Weights of a small GPT-style language model, trained from scratch on English Wikipedia: width 128, 139M tokens.
Each number is 128 + 32 x the weight over its row's rms, rounded and kept within 0 to 255. Layers, rows and columns count from 0. Numbers have three digits each. The size before them is the row's rms in percent of the matrix's.

# k: layer 2 attention key, 128x128, rms 0.0399, rows 68-78, columns 0-127
# q: layer 2 attention query, 128x128, rms 0.0385, rows 69-78, columns 0-127
k68 120:117145166101112100122136168151128120098148075138172154108148116140138119169165066093156143106146152179162082193146128076111110090093164108114133125056095130183110136169080204155129103165129123096099170069080133138131164085116187127156153144139081129103105188132175125110103070136130100083110094086129084126149163192108100162120144119136098085128174111175172122089117094087182134139155
q69 126:125129148095103131088149166147135087145113131107085119108142083139119139083121148100162116123093183131130133159143144145136114144160117094089174131169145084157161147118088127120156129143114145093164068168167087160125129133037156120171169122191111042189125136159191122102130147206179115096123098189135100159171101129139124084076136097190151162087164144082069124133092143138125161075111
k69 115:113080108095110123174197106133115130171081126113074144110099149136139128077122105143139130078172094098121104136194124150193199139106092078089185146121137042072145095103122130127078159124146123128155120154140181129106133134167148111117147106074111116168163123195171084138137151121083120082080116123153153136087117125129115133140111180127174196121180148104125133155182133107093050101134
q70 120:115144098096165144119093093159136123131145115167052138151116066143127136144137109106161086113135193119120124161162106185128115160178120119155170138073148114130142116137137166108117150144156150112109054087168176164165107135079144153165133099127098103122081155102168087122100148162106105089112101155152108071127071169129057121059147162189127186176081174104070135151085105131142143101064
k70 116:137078071114092162107141126169102155158132123161050136141091104132101091133140122101089108094181151085097191136150178098174148169096134157148151144157144080084163095146098132144083198160143181106067109147114160180175145132122146166146120059126151124116110116163121105164095093088098158079119169122141105070120132156136105167131125164123137144172075119153172169115149093203102111119078
q71 109:059130171187115132113114138147125157136134151110100129094155109117143106137154140194140120137116179107098152124137118133109102115179181155172099174076180071189115088128134146161099151119075119159141132167099152109149147114128140156061176120169197140150130121156144087136130059173130113092198090163045169158154083154168051147129101161128167171131111112094142109099104159093150108127127
k71 118:104124147159131158100195180173158133144102118189109127089143155161114115109152141117105153162165088113116133153130108148089066165110122120097119155136175079139136091190121124085109183165126105158122136091079099094079113132129062147169117127183183170139089074121131158145125154144107119154147079140105090187110129164153067170086158163137108162195054145105126163118133178139106113076078
q72 103:158112169128144149099129172132187117167127071136129122098139112101123066063107149127120157110070112057187146174114103130148139111107113140094095131129144059119136163150122065123124028156116142136196124121147113138116131150093152112114184130167183116132085140104113078107175164150086085146127173176074145156085165142094121065130152093133097167117152077156111130073139091102173126131119
k72 100:175175143132126097209144140145090102159129080130103190150110160100085166059076102148144113075148139105126074126163097107144156183147122118065117137153174058160140135096117146117129116105177084115130128094151114062090084117113104111121079127110148082129109128059156097134113152148128172120108180141124141155087117104122050133112141057112065185136111122129128113134165137066128170125126
q73 130:120068193086106094158091158164125146189131099103128128139119164122133147113121094127093177170151117113123079108100124161138196167130118151127158141103117144091134209190091104130129133161115152166102131087142133137084164090167147121194136077125153217107125171129095097091149135165082101172098154164127160104127171108116176119084187098130132148102117088117150102173164064074105153099117
k73 116:127096166137105148149128035187093173183144172160146168148199141129165103089093109125179099104129131156147099122101125161105159145180081132133119142120141188115135165125149125161110137144096156119099117114125137131177081106106040140176096101127148132164103159132146067182119094141079177145116128167139091099131125070148104110095175095091156119123201105114079144173126087124101167076122
q74 153:113093097109122117134150101204157166093142082124138091132121122188106102047088121107093144143128158122160165150169112144121132137134048190138120194153107141134108176114178121109074093123155136151179082104105109119171047125145107157118117108107111212140143170123190153172166121118144063095130142149144191057081116159109156153103097126120138138154116154135068148108110112152124110114137
k74 155:160133129135135101126119095197108137105135119176047132149163177128114110136056138106110188111109161058114132076147085161102116121173135148114127170186129063128170117057126121170175160091186151074150114125060092131113057146130112126086126121142175149159167123091147140152116150134050117097141178166133152096140161135155099095128098118132145165178132092146130159086105147158142171130128
q75 130:159159140081158158114122091162122152083153128131097104153099106131151064156074141108152176123123092127136129123074166147108122087171150131145140154168158155089121077177135059124117133145093193166131080114130169095149125156080128139195066066112095119134178155085174144111163092110103110117122124162131139024141158149069115142173120103170143046136106110067125136133164123137152115112126
k75 125:122120159078150175088164089185166131175132108094153094143091140134173161192070126106130164155120126137122058148103156120186112126146110133151156150123132112152083154089131123117131136128164160180133138121101123098109156229063122094091137082133145095209130194095138057111144120127120159053139132210110165076129149090120087130125100122148130135164147081150134137097108139126157127155140
q76 132:175164080167167094090094109156133135142147101107076076108142110066130137146087081149139152089149148122091137150153161129108128127193106068177092087158163072175086058144115103125148183160124140157116122114087152182173142116104137125136130168098180098130175055143143071090101139183094123123103105118133108212099094127137097136085147121129149103120076091106160131074136107135161125099108
k76 130:148162171125108128117159208182129173129123150181122051126137085137148153161120107177096128079151096142151090122174102108165169159107115090095136143118113126187109143147175109129078180138076086116083112075142153169056195118160198140116145108115153146080145085110180128112174080151127133187118105125089174125115086165129142163126102164118171132122121107120193146112124090088141121126147
q77 130:122128071130145170090130121165198137184105198205134094117107143108151110072199154101159118127112125110134114159085144138143122093126113103118106148094169120068136069074197144117224148090102108070109109123122115118147188134144139141111157103121143144135130137132102184075094130095086098130132104075089086157140139125140104109158098130121140135151094167125108181104132164170081084175088
k77 126:182079075164140145113155129070117097098109115130103131109111078127157115128181151122146179126133142125092124183054162122149118187109137061142145147113154096121143072087134176166113146182173185157148091093144097105134165155117176143114139105116119096054111138111089130068162067089147156137154094101129129199129098150138140117145132065120099133151076157151150151134180155182143129166073
q78 125:152180126105126110096108092189156113171090140208103139162099121136145090144083156160140080061107058084077172146114116132126135121109133153125151156112124122103137097131222137204148186112097080111113105128112155158170153146200131086148099141097075111114113148168109133135104129145103092120145108134165107105100103097095165144137151169061151142133106098141064182179108135163099169136128
k78 117:127087119164061139099163143165159080131065107149117127165067065085132084125141132082164085100087079141134124123087141109110144107125114110151118147103157163127108097119207138153118081130179179093161149111136107149136149158157174196137139062078144105087114182188060152112179118095124144097156119118131083106094180142151090119119146147138119067132069104154163174113134118105110150157123